Weights of a small transformer language model.
Size: width 832, 13 heads of 64, MLP 2240 SwiGLU, vocabulary 18497, 123M parameters.
Each number is 200 + 30 x the weight over its row's rms, rounded and kept within 0 to 999. Layers, rows and columns count from 0. The size before them is the row's rms in percent of the matrix's.

# down: layer 8 MLP down (transposed), 2240x832, rms 0.0223, rows 1314-1327, columns 224-255
# gate: layer 8 MLP gate, 2240x832, rms 0.023, rows 1315-1327, columns 224-255
# up: layer 8 MLP up, 2240x832, rms 0.0234, rows 1315-1327, columns 224-255
down1314,097,263,187,240,207,213,263,188,170,248,194,238,168,183,186,148,162,238,165,265,228,183,161,137,197,221,181,190,184,209,244,247,221
gate1315,103,235,151,168,171,159,194,191,149,179,212,217,151,186,177,211,170,239,166,193,207,162,199,180,203,223,141,168,193,235,191,214,189
up1315,100,202,196,175,235,264,210,190,179,187,165,215,222,208,169,221,216,177,146,238,236,182,254,184,213,211,226,198,214,228,192,198,170
down1315,101,201,165,167,206,211,189,212,241,206,224,218,228,179,187,196,280,163,195,144,166,204,250,191,222,236,230,172,195,252,222,143,164
gate1316,099,149,153,183,190,219,217,153,206,203,193,229,180,249,210,183,224,181,255,236,173,129,212,178,213,201,240,217,247,192,196,241,172
up1316,099,220,208,228,234,191,206,158,182,242,181,193,209,218,249,238,195,199,213,157,242,187,174,203,235,188,199,171,252,178,239,165,219
down1316,099,188,155,210,185,178,201,176,193,185,279,218,166,242,199,220,181,233,218,218,228,230,205,188,261,211,205,225,252,206,216,214,185
gate1317,097,188,205,180,175,171,253,211,189,177,176,169,137,218,192,168,180,241,198,269,130,139,219,193,232,278,210,204,145,217,199,163,247
up1317,097,180,207,220,195,239,189,219,210,186,245,115,222,133,231,169,200,217,189,230,277,209,171,191,171,144,194,188,233,221,197,187,170
down1317,100,192,245,144,209,174,201,202,224,193,184,190,245,109,203,235,127,180,249,158,241,152,196,232,138,204,200,233,201,155,191,186,153
gate1318,101,190,211,193,247,214,193,208,236,242,181,168,168,237,159,191,171,209,240,178,198,203,187,250,189,178,180,190,254,245,195,267,174
up1318,101,225,185,177,207,243,239,224,168,244,197,193,230,245,194,144,180,225,194,143,214,211,200,245,231,137,196,153,223,184,168,257,206
down1318,100,215,254,221,224,240,186,240,191,199,170,189,166,283,214,205,209,180,214,194,191,198,271,184,203,228,251,212,245,180,219,184,217
gate1319,102,187,227,228,176,163,233,187,202,216,206,190,153,213,228,190,176,222,212,221,228,193,204,222,251,254,244,131,187,197,236,208,190
up1319,102,206,179,198,220,200,199,146,161,221,185,174,238,208,217,159,179,226,185,206,295,204,216,193,226,161,173,177,191,161,180,219,230
down1319,103,211,196,180,193,208,220,213,210,208,199,171,182,248,215,174,181,177,220,191,168,204,214,160,185,178,223,156,162,218,161,223,255
gate1320,099,220,187,164,220,198,160,187,182,238,189,191,182,199,250,216,210,196,215,210,191,257,171,236,245,203,188,177,230,192,68,234,164
up1320,098,225,194,238,208,217,212,157,186,202,183,225,193,223,154,229,209,218,203,210,176,147,189,218,187,197,175,205,169,162,281,204,208
down1320,101,175,181,225,166,203,167,235,164,183,195,215,231,251,206,180,44,162,174,161,220,195,196,169,214,169,192,178,224,222,165,157,195
gate1321,104,161,172,247,219,159,215,228,148,175,171,236,152,221,225,194,135,237,201,203,195,176,229,242,200,155,182,165,178,181,186,166,194
up1321,107,201,148,160,194,182,241,182,220,260,175,228,185,246,252,217,209,227,261,199,247,177,173,189,177,204,199,241,237,174,187,222,209
down1321,104,158,219,165,177,202,199,219,182,237,160,199,210,174,220,201,230,178,248,230,151,171,200,173,190,153,178,176,197,200,158,140,209
gate1322,103,188,197,242,164,213,256,184,107,197,241,187,248,233,180,164,173,220,189,231,154,200,175,170,222,210,294,196,213,191,175,203,252
up1322,101,184,184,218,210,191,165,250,189,215,146,233,188,169,175,165,223,195,191,186,199,201,153,259,191,197,199,220,201,223,216,192,140
down1322,094,218,224,202,178,179,195,156,197,238,237,199,223,200,170,205,77,208,200,208,230,211,217,184,189,223,200,168,216,161,230,193,180
gate1323,101,204,194,223,204,235,214,222,228,209,200,219,218,235,176,214,148,175,229,246,174,224,145,168,196,197,192,215,187,159,181,213,178
up1323,101,169,172,196,166,193,228,216,172,185,184,174,226,148,221,152,203,199,208,241,162,217,184,195,225,159,179,202,166,212,227,160,149
down1323,102,175,213,157,171,206,176,197,173,169,200,110,211,178,252,178,190,260,217,181,212,210,213,216,202,202,196,172,221,200,182,205,213
gate1324,090,190,110,193,236,213,164,205,266,193,180,202,127,194,248,226,197,224,169,173,156,201,196,205,267,176,188,224,189,171,183,245,203
up1324,095,145,198,163,180,205,231,245,206,215,238,193,171,194,188,176,205,251,253,180,216,217,210,248,161,171,179,226,203,175,209,243,211
down1324,094,226,182,168,199,209,231,192,168,224,180,254,215,271,122,187,225,243,224,198,220,175,249,228,174,184,213,231,181,198,211,165,239
gate1325,100,207,200,206,223,195,199,219,201,169,230,191,266,218,220,190,192,180,124,165,183,242,159,153,167,178,186,137,215,194,157,205,204
up1325,101,171,211,255,166,244,199,183,237,208,183,169,134,218,195,216,203,208,205,187,205,259,224,171,201,235,207,204,179,197,224,193,164
down1325,100,164,207,180,186,251,205,132,235,155,213,150,143,200,239,183,214,205,196,183,187,234,226,231,175,277,166,244,204,180,200,273,194
gate1326,101,178,207,207,219,143,268,246,149,184,164,205,219,166,229,235,179,182,217,204,244,148,166,162,150,248,234,177,184,224,172,192,180
up1326,102,212,222,165,206,169,224,170,205,193,204,194,198,204,186,254,193,194,212,211,225,187,198,199,254,232,203,201,235,151,197,195,190
down1326,102,230,228,202,235,233,214,177,191,201,176,201,181,214,204,189,222,138,267,251,195,206,215,167,196,177,170,173,218,157,190,221,201
gate1327,103,171,166,202,183,142,193,163,228,211,247,253,206,178,184,226,167,188,178,232,209,221,246,237,215,267,196,207,245,167,190,194,199
up1327,102,233,198,268,204,231,235,130,200,255,223,141,231,194,189,231,187,163,146,219,201,171,189,191,232,192,195,200,155,194,179,233,231
down1327,096,236,157,219,198,192,247,184,197,229,195,192,209,189,242,200,253,218,187,226,209,191,184,211,195,189,220,174,126,170,176,269,238